Weights of a small GPT-style language model, trained from scratch on English Wikipedia.
Size: width 320, 2 heads of 64, MLP 960 squared ReLU.
Architecture: LayerNorm before each block, rotary positions, no biases in attention or MLP, untied embeddings, normalized queries and keys, capped logits.
Training: a variant of Muon for these matrices, 517M tokens.
Each number is 200 + 20 x the weight over its row's rms, rounded and kept within 0 to 999. Layers, rows and columns count from 0. The size before them is the row's rms in percent of the matrix's.

# down: layer 5 MLP down (transposed), 960x320, rms 0.0714, rows 684-783, columns 224-255
# up: layer 5 MLP up, 960x320, rms 0.201, rows 685-784, columns 224-255
down684,102,155,197,172,190,213,203,206,202,205,182,198,235,210,181,221,200,174,242,198,210,190,214,192,203,179,192,245,207,208,198,192,188
up685,105,183,189,207,154,221,204,187,194,183,179,208,204,207,205,203,181,187,186,211,207,212,224,207,201,195,225,204,212,210,222,194,201
down685,110,212,183,221,170,208,184,176,222,184,188,207,183,233,180,199,181,199,256,211,181,255,173,201,167,184,224,223,249,186,164,193,234
up686,101,217,222,215,215,184,211,183,221,184,206,212,207,234,182,196,204,196,179,176,233,209,230,198,205,173,190,207,209,188,208,182,200
down686,087,201,189,215,198,249,197,209,223,226,240,219,189,138,204,192,209,188,177,204,178,201,214,175,196,220,206,232,182,193,226,194,238
up687,085,184,160,216,219,184,236,214,231,207,193,206,172,199,166,225,214,217,162,205,213,199,206,228,200,171,206,185,183,198,203,216,191
down687,088,197,229,161,204,236,206,186,203,196,208,188,235,196,200,213,176,173,204,254,180,212,190,225,169,207,238,233,190,189,216,215,224
up688,095,193,179,199,194,213,214,194,236,198,202,227,200,168,170,211,168,218,255,181,175,188,176,223,190,159,202,185,215,214,178,217,169
down688,097,190,169,193,168,182,186,181,200,202,172,226,224,217,200,183,199,225,203,166,194,224,185,242,206,182,179,208,230,205,189,227,177
up689,099,208,195,199,211,180,199,229,199,201,197,219,184,180,176,189,162,225,191,208,201,204,174,169,206,205,183,190,186,192,193,187,193
down689,104,217,215,210,245,195,185,212,217,200,177,221,213,152,170,168,216,184,185,224,226,218,183,208,198,193,204,184,202,188,187,203,214
up690,088,181,211,179,197,200,200,201,161,208,225,192,187,212,224,212,224,199,167,224,191,197,190,209,187,188,178,231,208,202,226,223,184
down690,091,223,179,222,188,178,210,184,230,194,204,178,148,218,203,215,212,181,227,216,232,155,188,154,194,182,198,195,201,177,181,229,192
up691,103,206,172,199,199,199,200,177,190,219,192,195,206,197,212,213,164,186,225,221,235,213,221,190,181,166,174,178,222,230,209,212,202
down691,094,191,194,173,186,189,233,232,184,238,195,219,205,165,228,210,205,212,169,209,228,222,203,180,198,188,176,183,193,203,207,196,204
up692,111,199,244,237,173,211,202,189,181,192,197,158,194,215,184,177,184,188,207,196,216,228,227,218,230,219,260,195,224,163,184,210,184
down692,111,169,203,191,199,197,194,194,201,188,184,185,214,182,153,176,242,197,209,172,164,219,172,211,202,133,184,198,222,228,162,218,192
up693,112,193,180,222,211,250,165,218,198,161,212,187,220,171,200,226,167,192,196,208,195,222,183,203,187,184,228,194,183,196,194,209,171
down693,106,219,183,240,186,179,225,216,207,177,204,173,167,187,194,171,192,188,191,236,172,258,191,206,190,213,149,201,154,212,166,207,192
up694,105,201,189,201,217,237,189,184,200,236,212,170,229,201,179,200,184,168,211,200,212,235,181,179,233,229,204,203,171,211,235,208,193
down694,100,217,167,206,173,155,201,208,175,218,187,176,189,157,175,203,204,201,187,200,208,183,182,214,210,190,200,188,210,198,192,211,186
up695,110,225,189,184,220,161,198,204,222,164,195,225,178,235,226,201,192,199,218,159,193,204,175,227,188,224,184,193,210,212,212,203,212
down695,109,204,258,189,201,187,206,219,191,204,179,217,183,213,201,197,200,214,178,244,185,200,206,221,190,212,188,193,184,153,208,189,224
up696,103,228,205,211,197,213,194,198,221,190,180,215,200,222,180,193,177,176,171,166,180,216,239,194,213,173,219,202,210,189,194,181,205
down696,099,178,194,200,184,189,206,200,187,158,233,233,175,164,175,182,179,180,243,200,206,211,214,211,198,205,206,163,195,219,167,219,183
up697,107,193,195,212,228,183,198,251,215,221,217,192,212,199,201,229,225,156,195,206,225,166,205,231,171,211,228,177,213,223,178,203,195
down697,102,200,198,196,194,201,198,190,215,229,213,195,245,198,220,197,238,231,199,215,197,218,215,185,218,213,215,195,202,198,205,191,228
up698,098,185,189,228,209,192,184,194,204,196,183,233,221,194,188,218,209,177,193,216,188,230,232,185,226,195,238,213,159,176,213,207,192
down698,095,187,195,166,243,176,208,216,201,205,203,198,200,221,171,181,216,225,189,237,197,188,233,193,182,232,181,220,209,200,180,192,197
up699,109,197,172,194,167,181,197,194,206,191,208,178,222,189,164,162,181,203,191,202,202,168,237,188,208,227,249,195,187,226,156,162,201
down699,110,207,203,173,220,184,188,228,165,218,192,201,197,176,167,202,236,228,204,169,209,203,197,206,220,197,183,221,198,214,187,218,258
up700,092,227,189,218,193,244,168,196,207,208,195,247,221,244,217,193,214,207,213,187,176,205,195,210,181,204,175,203,211,207,225,224,205
down700,097,190,190,195,196,163,224,194,162,231,195,170,198,204,217,199,228,190,189,224,194,194,211,205,201,219,177,191,223,174,207,208,223
up701,093,230,175,224,190,190,207,176,218,195,192,198,243,221,222,183,147,177,226,204,200,231,200,195,202,183,170,215,213,194,177,226,190
down701,090,204,179,217,214,157,235,191,208,192,198,194,226,201,212,200,192,213,204,174,246,221,225,238,205,212,214,192,212,192,193,205,242
up702,093,191,153,181,219,204,211,182,196,199,171,207,188,206,191,206,220,202,155,177,212,206,187,188,198,203,200,210,237,185,191,199,221
down702,095,216,243,208,220,212,208,210,216,183,194,209,207,195,238,238,167,182,222,224,209,218,267,212,200,186,219,208,197,143,213,213,182
up703,097,168,180,208,211,174,236,196,206,207,219,194,219,207,217,199,185,233,198,221,194,165,220,223,198,174,168,222,183,204,218,189,182
down703,093,201,201,177,162,219,201,176,199,235,211,174,190,205,182,181,256,206,170,219,197,202,222,207,181,225,194,237,197,198,220,225,206
up704,086,217,216,209,198,207,233,191,180,197,217,192,194,195,209,209,214,205,202,170,214,204,230,198,186,203,172,234,207,153,195,190,208
down704,093,196,194,186,211,217,201,204,230,198,239,210,210,171,168,204,175,233,192,200,210,212,197,225,200,203,189,188,202,234,174,175,222
up705,093,239,223,191,190,226,213,220,150,209,160,217,213,194,188,221,182,226,231,193,176,199,238,188,220,202,204,189,199,205,170,242,184
down705,099,227,220,178,179,210,181,192,214,136,211,224,203,197,222,194,195,222,189,208,217,198,224,151,152,210,190,181,192,205,198,190,208
up706,117,169,213,192,146,203,242,188,183,233,193,160,199,225,186,186,188,201,206,210,188,202,183,198,189,201,216,204,246,204,186,162,226
down706,106,197,214,252,239,165,198,178,226,228,191,152,183,220,175,191,218,197,171,174,204,207,205,225,186,228,203,182,180,213,228,186,173
up707,098,215,217,183,184,189,199,182,185,207,183,201,216,235,190,155,165,204,214,209,196,236,183,183,204,244,201,180,184,216,184,203,215
down707,095,203,225,196,166,164,224,187,198,200,182,197,220,170,186,223,141,183,191,220,226,222,175,197,198,212,232,188,233,206,164,204,211
up708,116,213,202,184,190,226,199,184,194,200,217,211,194,213,228,196,216,215,175,217,208,221,196,216,186,214,171,220,201,190,233,205,208
down708,112,176,211,183,193,231,215,224,207,190,209,161,188,189,193,193,221,182,194,215,205,169,209,196,190,203,209,237,224,205,206,152,233
up709,096,187,140,208,190,197,188,200,182,188,200,224,201,183,205,183,198,190,194,186,187,216,210,204,211,190,180,177,215,176,225,218,190
down709,100,225,185,201,199,196,215,201,157,209,226,187,150,216,189,198,154,224,209,198,182,186,172,190,195,180,227,199,185,191,220,206,200
up710,078,200,176,228,217,252,207,183,203,197,204,206,222,240,155,168,239,162,195,190,184,199,201,211,182,209,182,212,194,207,228,220,189
down710,098,225,200,229,188,178,214,208,213,230,176,207,205,160,211,223,169,202,206,219,215,213,179,150,210,192,195,187,176,200,184,175,229
up711,088,196,180,202,203,179,230,208,213,229,201,181,172,196,203,225,184,236,207,219,237,171,169,209,196,195,201,201,226,171,224,197,214
down711,093,178,216,220,166,198,220,216,145,185,224,185,200,195,206,200,214,236,217,155,195,206,195,217,201,226,167,168,209,214,169,167,252
up712,101,212,195,235,210,200,198,196,207,169,195,201,219,185,182,245,169,166,160,193,199,185,174,159,207,196,180,194,167,220,228,201,197
down712,108,180,237,196,187,211,203,190,173,214,217,173,188,184,179,181,198,202,205,203,220,221,188,203,202,178,219,154,207,195,170,200,170
up713,108,175,230,218,208,204,210,223,168,191,214,222,164,236,206,187,210,197,174,217,198,174,226,212,212,196,199,219,181,146,223,190,234
down713,110,201,221,214,169,218,203,188,188,199,215,180,194,195,203,183,180,210,200,192,171,205,188,213,208,183,203,235,205,214,184,175,196
up714,106,224,209,174,216,171,255,209,216,186,183,222,194,191,201,204,205,216,191,191,206,199,217,222,222,209,185,200,181,227,213,201,228
down714,111,211,222,216,191,193,202,245,181,190,181,167,214,180,191,205,227,195,176,199,211,197,223,182,256,198,185,192,218,195,169,194,220
up715,116,220,206,231,211,200,182,192,221,210,193,215,160,197,169,186,200,214,181,192,225,235,235,204,231,182,221,228,180,205,212,191,245
down715,113,219,209,256,214,181,210,179,218,220,230,199,224,195,169,161,199,183,207,206,176,193,212,197,185,184,181,196,187,170,193,220,191
up716,104,195,149,175,229,210,191,228,178,205,196,182,218,226,194,155,182,219,203,160,216,173,232,195,196,207,210,215,212,170,223,246,175
down716,105,208,179,194,185,176,196,194,212,206,221,205,210,226,195,207,211,221,169,190,204,180,178,192,210,201,207,183,196,215,190,207,198
up717,092,183,190,229,193,195,173,199,221,222,217,247,216,195,228,187,197,214,176,245,175,229,206,222,210,132,239,214,196,196,222,229,193
down717,100,228,204,183,175,209,194,212,209,196,224,218,204,175,242,192,206,162,207,211,200,191,183,180,225,199,183,191,208,229,203,222,213
up718,082,228,199,205,218,204,188,220,196,197,207,189,160,203,188,195,191,202,245,179,168,213,207,198,210,189,191,180,206,202,240,212,218
down718,102,156,220,228,187,211,203,174,192,182,241,210,158,162,225,214,207,216,222,226,184,202,239,246,175,197,200,194,172,217,182,197,195
up719,091,191,187,226,187,178,197,204,186,160,208,241,232,233,224,210,188,216,239,216,180,186,225,214,221,207,214,221,178,169,197,196,230
down719,092,192,186,231,203,222,208,204,210,175,201,263,219,188,218,211,235,230,203,197,176,181,203,203,220,211,189,213,189,196,206,164,234
up720,091,185,209,145,199,187,193,211,188,243,223,200,190,191,183,182,183,194,231,203,184,165,202,171,189,164,226,219,191,165,210,191,199
down720,097,177,193,208,173,176,198,225,189,220,180,200,186,203,164,197,187,204,233,213,207,200,184,227,192,219,187,170,187,176,181,233,190
up721,111,223,229,193,188,213,250,237,166,201,204,239,220,186,230,191,175,206,240,186,221,196,193,191,198,205,216,220,224,202,202,198,194
down721,105,162,193,206,215,200,202,227,207,183,188,215,177,207,181,233,187,187,230,198,244,199,195,208,213,228,228,174,206,168,185,195,216
up722,101,190,204,183,165,183,205,175,178,208,177,205,202,169,212,214,182,178,216,222,191,229,206,176,200,172,211,181,188,188,210,221,223
down722,098,203,167,191,188,226,198,204,173,190,208,178,219,195,206,242,189,222,193,199,179,182,180,166,223,198,225,161,181,198,213,204,183
up723,090,217,196,199,197,168,195,215,218,193,178,209,184,191,252,164,232,188,192,172,195,217,234,203,186,164,168,178,203,201,224,206,195
down723,104,235,174,212,204,181,208,177,175,189,204,186,210,181,206,213,194,203,201,205,220,193,217,229,213,217,210,181,194,192,158,204,162
up724,099,189,188,204,209,214,217,232,191,204,214,183,188,187,175,197,163,214,185,193,222,200,171,210,246,203,175,206,242,140,208,194,209
down724,093,201,180,193,201,188,211,174,205,172,186,223,238,205,213,172,188,225,209,198,197,182,196,176,189,224,213,194,184,213,193,173,203
up725,103,218,215,226,236,202,189,196,178,193,218,213,215,226,217,207,204,195,208,210,224,184,171,178,212,207,215,193,237,174,195,192,195
down725,104,164,202,199,210,233,204,195,201,173,175,175,175,213,189,183,202,237,206,200,210,185,225,181,194,219,196,200,226,217,192,180,178
up726,106,171,190,206,202,195,224,173,178,242,180,179,193,209,156,222,221,182,206,229,205,218,208,186,210,241,247,224,204,182,206,210,224
down726,098,189,204,223,199,170,220,187,199,250,211,196,226,212,169,182,205,188,228,194,206,185,219,208,168,188,201,166,193,207,212,204,181
up727,086,210,205,221,187,191,194,163,228,209,218,182,219,197,180,223,196,197,216,196,191,209,210,196,176,163,195,212,192,216,232,204,169
down727,090,217,220,187,175,201,212,222,240,215,208,212,189,187,187,204,223,186,160,213,194,181,226,184,173,215,177,177,225,171,184,214,209
up728,105,151,212,212,212,208,204,169,189,183,198,196,187,174,185,190,166,223,220,204,217,240,195,151,185,206,214,186,210,170,191,228,172
down728,103,167,183,200,193,192,185,232,221,195,189,160,181,205,190,180,204,226,220,217,231,248,187,200,192,230,216,210,190,216,187,198,219
up729,095,189,233,196,179,224,187,189,191,190,198,209,200,192,216,174,210,208,170,217,215,194,215,189,213,217,167,203,203,182,185,213,180
down729,093,213,210,182,195,210,198,193,171,190,200,175,234,273,186,198,169,177,199,181,186,174,224,166,180,211,187,252,194,195,220,180,200
up730,099,174,203,221,173,205,229,192,208,214,180,224,211,218,172,209,185,187,182,154,196,198,203,205,185,216,189,209,223,186,232,196,143
down730,097,214,178,180,238,196,184,195,206,222,193,219,184,203,172,206,199,173,186,199,238,218,175,180,216,182,214,201,233,187,193,218,205
up731,109,227,207,198,201,189,189,181,181,212,166,240,188,208,206,163,170,197,201,209,199,208,177,197,171,199,198,239,228,224,184,183,222
down731,109,205,205,186,200,206,208,190,199,236,202,195,235,220,219,216,227,184,205,241,180,220,191,197,217,181,206,170,174,163,198,203,192
up732,081,179,217,182,165,232,180,221,219,225,190,179,179,198,213,209,194,201,207,185,190,214,170,208,185,215,194,210,221,179,221,239,201
down732,091,209,186,226,183,187,220,197,216,193,202,213,202,189,209,190,214,215,227,184,210,189,196,196,229,229,209,211,175,226,211,175,167
up733,099,188,236,212,203,226,195,183,191,199,193,209,161,207,196,177,218,190,212,206,199,191,167,159,186,169,182,177,211,234,201,200,180
down733,099,182,203,213,211,204,181,229,239,200,168,196,176,212,160,231,207,199,232,188,203,192,154,187,210,199,226,199,214,216,231,196,183
up734,103,197,202,200,175,183,192,194,182,195,185,232,175,187,204,207,211,184,201,210,230,200,184,216,194,187,217,202,193,210,202,168,200
down734,096,206,248,193,185,241,224,197,205,213,181,214,217,147,222,190,191,164,207,205,187,205,208,223,214,198,207,215,186,198,201,189,186
up735,103,195,204,199,186,208,216,181,174,223,173,173,213,212,197,200,180,159,205,189,236,191,179,196,186,177,189,229,184,178,216,177,212
down735,110,220,210,189,179,225,217,200,179,185,179,211,182,221,176,178,191,180,202,199,173,243,194,219,222,166,187,241,208,238,221,220,178
up736,101,184,229,206,199,223,204,178,189,232,201,216,213,219,201,248,177,185,202,217,205,210,184,197,234,193,223,175,218,210,211,224,233
down736,100,202,194,153,185,204,185,188,201,189,198,194,202,198,191,185,170,239,212,177,199,195,192,217,230,202,212,172,241,169,191,215,183
up737,093,162,198,231,197,204,179,185,204,187,212,212,207,153,232,186,218,188,173,219,178,223,213,162,200,185,217,201,185,229,223,208,194
down737,098,192,217,233,200,197,196,185,155,186,232,165,181,214,210,184,183,224,212,192,174,214,204,195,207,224,157,218,161,233,209,176,180
up738,091,199,235,187,190,233,188,178,182,178,201,221,190,201,170,202,162,181,217,220,193,184,186,200,170,178,186,195,161,195,214,232,211
down738,093,198,197,189,144,206,228,180,177,208,217,176,171,196,161,191,196,212,182,214,208,211,168,194,181,208,190,197,217,209,203,220,202
up739,101,173,161,213,199,199,176,179,220,212,199,150,192,203,201,194,201,226,246,199,214,217,206,174,184,190,202,183,188,185,214,164,244
down739,104,202,224,198,203,211,221,201,216,182,211,186,189,183,185,227,211,197,215,202,205,215,213,213,210,188,205,206,221,194,198,222,194
up740,087,206,221,206,217,200,203,169,189,243,158,211,189,200,194,197,192,208,225,211,162,209,194,250,186,173,219,228,197,155,226,177,226
down740,093,174,189,168,198,242,175,192,222,202,230,206,181,226,187,199,209,228,242,211,222,174,151,195,191,184,217,192,220,193,187,207,183
up741,117,197,218,195,163,201,227,231,173,193,210,175,246,227,200,186,194,211,187,193,200,208,212,166,211,203,195,216,191,209,216,178,200
down741,107,164,208,168,183,221,235,204,187,190,197,212,196,202,193,182,210,244,175,191,185,178,218,196,203,193,190,175,197,193,218,191,233
up742,105,149,235,199,200,229,210,204,192,213,183,176,166,172,214,171,183,181,175,167,199,177,197,202,184,226,222,205,200,185,176,252,219
down742,103,207,218,207,191,243,218,204,179,205,209,216,188,210,182,192,204,220,195,206,209,224,247,202,191,201,190,218,198,171,216,185,203
up743,100,182,208,221,205,211,199,207,204,236,209,205,206,200,225,228,196,173,174,175,216,211,189,226,180,203,224,173,230,201,189,217,174
down743,093,200,173,192,210,192,176,198,175,226,181,186,188,181,176,209,209,203,175,184,229,160,197,211,190,195,200,209,222,220,194,232,158
up744,096,191,201,190,178,190,195,210,198,196,192,216,217,166,175,194,214,190,233,221,199,192,212,167,214,210,179,215,199,224,236,220,225
down744,106,199,202,204,183,195,163,200,177,195,197,175,229,156,251,210,193,185,180,172,235,181,217,188,230,203,174,196,208,182,218,236,188
up745,088,188,222,223,202,187,197,207,174,184,204,213,222,230,171,201,227,184,207,188,218,156,225,182,209,178,188,204,204,187,197,201,190
down745,089,203,209,215,207,236,210,190,214,179,206,205,216,169,223,203,206,192,192,196,152,204,203,207,191,199,234,170,230,195,182,232,220
up746,104,205,183,193,232,218,205,241,155,180,211,182,197,158,208,174,152,204,191,215,186,230,223,178,204,223,183,184,216,152,197,205,207
down746,105,181,228,196,203,210,165,175,215,173,221,220,229,217,160,203,192,211,211,218,203,183,140,185,212,193,217,210,199,215,197,177,179
up747,097,188,200,167,207,183,210,211,213,222,195,163,202,195,201,203,159,203,200,180,194,215,190,203,227,204,181,181,226,205,212,194,187
down747,096,194,199,213,206,219,183,222,180,207,231,208,215,194,203,191,177,217,199,181,206,193,180,200,179,204,191,178,197,205,187,214,201
up748,094,193,198,214,214,171,226,181,208,183,198,212,232,192,215,196,158,150,208,196,222,209,243,179,215,185,212,170,210,204,175,175,187
down748,095,174,216,215,226,233,213,231,233,220,215,184,177,218,180,179,190,241,193,194,158,171,204,185,204,185,197,193,210,182,196,212,204
up749,101,220,203,209,235,181,201,203,221,216,205,182,191,233,168,208,166,224,223,210,190,197,215,212,186,209,192,180,207,208,232,204,231
down749,100,206,215,189,206,171,180,188,183,174,186,224,210,213,240,211,213,179,218,201,208,199,175,237,201,208,202,196,200,208,222,218,252
up750,081,178,143,165,218,212,169,210,211,194,205,195,242,180,248,210,199,184,210,195,196,201,175,229,196,213,185,177,192,206,211,234,211
down750,091,180,194,209,175,184,216,161,209,220,207,216,168,208,230,201,209,202,191,187,202,165,219,170,193,217,216,221,194,202,197,195,191
up751,117,182,212,196,181,215,206,165,194,221,194,209,250,212,222,202,209,202,257,190,189,184,185,185,207,165,173,203,207,196,209,196,208
down751,109,184,200,178,214,194,174,194,195,189,207,214,198,168,163,200,175,197,208,172,235,223,212,209,215,193,181,162,201,198,220,156,204
up752,113,200,186,241,187,198,205,191,225,203,209,212,180,225,185,203,183,193,190,188,194,198,202,208,207,203,215,211,203,212,186,205,197
down752,107,242,228,207,183,172,215,193,184,222,192,141,230,178,201,189,202,139,203,214,200,193,192,197,174,230,207,188,212,222,211,223,201
up753,097,215,225,181,207,171,197,206,203,196,187,183,246,231,164,209,207,192,156,189,184,197,237,188,198,172,206,186,199,207,198,191,218
down753,100,198,199,195,203,195,221,191,226,201,212,188,200,198,155,194,207,188,209,202,191,221,222,208,205,203,239,153,168,208,207,191,205
up754,098,225,192,162,241,202,214,189,218,174,217,209,216,168,186,226,201,179,195,192,210,204,203,211,227,193,152,223,239,215,220,177,217
down754,100,169,201,220,179,170,182,214,199,205,203,200,179,208,170,215,200,189,196,192,182,185,214,218,197,217,195,203,210,201,174,186,209
up755,094,188,176,192,205,183,183,195,166,208,201,209,198,180,213,172,166,186,237,234,204,222,208,194,219,174,210,191,212,174,214,196,208
down755,094,182,219,173,196,221,197,212,229,227,187,202,170,182,182,204,208,217,169,234,220,194,185,207,215,212,158,167,214,196,186,194,189
up756,088,194,185,211,207,213,206,225,174,193,204,203,189,202,203,206,223,210,157,216,172,170,239,184,162,220,194,212,187,190,184,194,201
down756,099,217,210,203,201,247,196,182,161,213,202,208,230,193,194,201,200,210,264,212,192,183,175,178,224,186,196,205,213,198,191,214,220
up757,109,233,210,213,196,195,144,232,194,193,188,188,183,172,220,209,196,207,171,206,211,207,217,242,179,168,202,227,174,233,210,188,232
down757,101,237,206,178,175,186,164,195,217,219,205,173,190,205,205,217,214,193,230,241,237,198,207,195,220,165,201,199,183,226,231,247,220
up758,108,208,216,199,209,234,197,208,211,224,195,211,241,198,210,186,198,190,211,202,199,180,196,242,212,193,207,205,177,184,221,216,170
down758,106,208,214,199,208,161,183,165,226,202,189,166,233,217,213,200,217,239,184,184,214,175,200,227,192,201,214,232,227,205,183,229,219
up759,092,212,199,188,168,177,193,193,214,210,227,208,212,196,231,209,180,202,209,148,224,213,226,197,189,197,166,220,224,174,185,193,217
down759,092,214,171,219,219,176,194,268,187,212,225,195,187,208,211,200,191,200,188,182,208,190,194,209,215,157,204,194,214,182,203,157,189
up760,104,235,230,168,193,196,171,160,226,182,186,185,197,202,223,227,201,185,204,198,207,203,196,192,173,223,198,202,219,221,237,249,243
down760,099,200,197,188,221,199,185,184,232,193,199,169,198,171,196,199,241,196,175,207,219,198,192,199,201,203,226,199,185,201,199,248,240
up761,100,215,187,191,189,237,183,202,193,213,220,209,204,177,218,241,198,179,166,158,198,203,195,208,201,186,203,159,225,191,181,207,197
down761,099,207,234,176,200,204,208,216,194,199,171,236,184,228,189,215,186,218,204,180,191,207,182,220,193,187,201,149,234,177,162,186,195
up762,107,185,191,181,170,203,228,166,172,194,200,173,203,157,212,169,179,207,174,217,185,184,200,181,163,219,223,209,207,183,231,201,211
down762,107,206,203,179,235,224,192,214,207,186,185,184,188,154,175,189,214,218,177,205,185,212,176,169,195,222,194,185,163,227,204,213,245
up763,083,181,178,221,221,210,216,195,211,155,189,188,185,203,224,197,186,169,198,223,214,209,219,222,183,239,173,189,208,187,209,175,222
down763,090,227,227,175,173,180,182,213,197,244,214,204,185,173,194,202,228,199,198,210,193,200,184,147,217,169,213,204,194,230,169,222,188
up764,100,217,210,211,197,199,234,220,208,211,188,194,219,212,163,215,204,246,214,179,187,223,201,213,207,169,198,229,224,197,216,165,214
down764,105,212,216,187,213,207,199,228,180,187,216,193,207,191,214,246,199,214,207,227,205,207,177,197,189,237,196,163,224,216,197,209,206
up765,087,169,183,203,204,188,225,207,256,185,235,184,153,181,197,231,198,226,203,184,223,207,187,178,178,192,171,228,233,203,251,207,208
down765,103,203,231,207,189,222,208,171,155,173,203,163,196,201,188,240,177,199,190,216,206,208,193,219,202,182,244,171,180,221,192,194,226
up766,120,199,216,208,228,170,218,194,205,250,159,192,180,163,225,191,197,188,183,175,210,210,185,220,186,180,209,192,200,168,184,162,188
down766,113,169,201,226,199,185,223,217,186,170,194,168,209,211,210,192,181,191,174,222,228,238,199,196,180,171,222,183,212,188,201,214,216
up767,088,218,250,204,214,223,200,200,187,225,162,175,215,239,178,201,206,211,191,156,180,193,209,202,182,196,227,222,216,185,202,224,207
down767,092,189,209,186,203,206,223,227,168,216,180,169,168,200,185,222,202,178,183,233,221,170,197,223,207,223,230,205,191,222,202,224,197
up768,107,200,218,203,177,184,221,211,168,183,181,171,218,221,200,209,183,185,231,212,212,215,200,215,190,170,227,172,224,182,193,161,230
down768,102,189,208,214,184,214,182,191,181,224,203,210,212,213,205,194,169,208,181,189,214,191,185,190,204,187,198,208,187,202,248,175,205
up769,100,207,171,195,206,203,177,164,213,207,168,224,204,214,209,160,185,183,172,193,209,227,165,194,193,193,233,212,195,209,216,189,215
down769,098,194,198,173,177,211,199,222,213,196,196,167,182,192,174,232,195,222,182,176,200,155,198,179,181,189,200,206,187,228,195,207,180
up770,098,226,207,189,204,206,216,190,191,226,163,213,221,220,170,198,219,187,244,181,193,202,239,206,192,175,194,224,182,172,188,179,191
down770,090,177,171,234,204,201,219,186,174,181,204,204,232,183,200,251,201,188,253,170,201,199,176,183,206,199,196,182,205,179,207,228,219
up771,112,190,221,229,232,196,208,219,180,209,188,194,180,215,211,157,209,184,194,203,191,182,208,222,169,199,193,200,224,188,200,185,209
down771,105,201,170,212,173,210,224,173,180,183,196,176,197,181,215,212,206,170,197,190,193,203,197,157,191,177,213,175,215,215,191,183,187
up772,091,178,228,222,214,183,182,204,220,208,216,204,208,205,213,219,186,204,186,206,227,201,214,221,175,216,216,196,220,222,227,224,165
down772,099,218,205,183,182,198,189,204,210,186,211,176,189,202,192,172,173,211,262,175,166,178,204,194,178,193,218,197,187,217,231,204,176
up773,111,193,198,205,195,216,205,225,199,204,206,193,240,223,210,207,165,207,177,178,204,203,225,182,169,214,163,194,195,179,219,174,228
down773,113,166,211,216,186,243,197,204,200,199,200,180,233,208,162,203,174,198,219,197,182,194,165,202,172,205,224,184,179,192,216,182,171
up774,085,161,168,196,177,206,219,199,188,176,208,209,206,205,217,177,211,203,224,233,239,190,231,212,182,218,199,214,188,172,192,213,226
down774,095,201,211,170,199,217,181,181,196,208,217,257,191,209,206,210,167,201,201,185,169,204,229,174,221,190,196,201,185,207,204,187,222
up775,111,191,208,166,225,196,224,224,191,222,190,198,245,172,206,182,159,195,219,212,188,199,242,196,183,219,176,189,221,216,208,191,177
down775,102,187,239,134,184,215,207,217,230,218,169,186,207,162,203,195,198,206,185,234,183,195,223,215,204,213,198,175,205,212,191,202,144
up776,106,236,208,202,184,230,193,185,188,165,196,215,216,192,220,198,224,188,201,208,221,196,194,215,210,219,185,201,192,179,201,215,168
down776,104,178,227,218,223,197,174,229,226,189,166,211,170,209,188,210,186,203,224,215,200,218,182,182,227,235,199,209,198,185,213,195,171
up777,091,188,225,216,178,204,230,180,200,246,183,210,236,185,175,187,214,174,226,182,207,171,216,230,212,202,210,216,147,197,201,201,187
down777,093,206,197,193,202,202,202,174,219,141,170,189,211,241,193,211,209,208,180,240,203,250,206,161,208,208,204,181,214,206,212,219,207
up778,101,222,216,234,181,251,159,197,219,192,219,216,193,173,210,169,238,177,199,233,211,195,220,194,218,204,204,199,178,184,174,238,189
down778,103,212,157,208,202,195,187,203,188,214,209,186,191,190,183,200,180,207,229,201,221,163,200,207,176,219,183,222,219,213,187,181,187
up779,108,194,213,210,224,196,218,209,200,212,238,203,176,199,229,208,216,179,201,218,222,180,223,218,217,176,201,208,193,203,206,202,164
down779,106,200,261,195,214,211,206,192,171,218,195,200,208,227,216,182,170,204,216,190,216,229,200,186,187,199,181,234,181,198,197,185,213
up780,114,218,213,186,203,237,188,189,173,228,178,174,220,198,204,177,230,197,217,212,229,195,164,218,204,186,195,216,211,190,209,194,205
down780,109,190,169,228,205,231,222,221,204,218,192,220,177,161,216,202,218,196,220,188,200,209,196,216,218,166,217,214,204,202,203,197,181
up781,106,201,191,189,215,207,188,206,181,258,193,170,192,185,207,178,231,176,205,194,233,217,183,196,218,169,219,210,209,196,201,201,182
down781,113,219,225,164,167,205,216,161,214,178,216,181,187,173,179,189,205,215,216,239,178,188,196,206,224,184,226,187,204,217,218,217,204
up782,090,211,193,195,214,222,200,201,227,188,169,167,227,181,199,204,155,192,225,204,216,202,207,184,221,218,205,201,175,225,207,213,259
down782,095,211,215,242,208,186,176,213,220,212,254,181,198,221,228,206,191,178,180,183,192,208,185,185,164,217,219,231,217,239,181,204,188
up783,103,200,230,221,213,196,193,195,206,204,230,224,170,217,207,207,223,195,179,185,167,194,208,207,205,211,225,188,195,197,216,168,224
down783,109,184,197,241,198,189,196,203,204,183,182,178,207,205,175,192,203,164,225,184,202,206,201,179,192,228,178,199,199,189,178,207,194
up784,112,209,195,176,182,216,219,192,186,225,207,198,234,239,181,192,176,193,176,200,248,224,227,238,180,222,173,173,200,221,201,242,208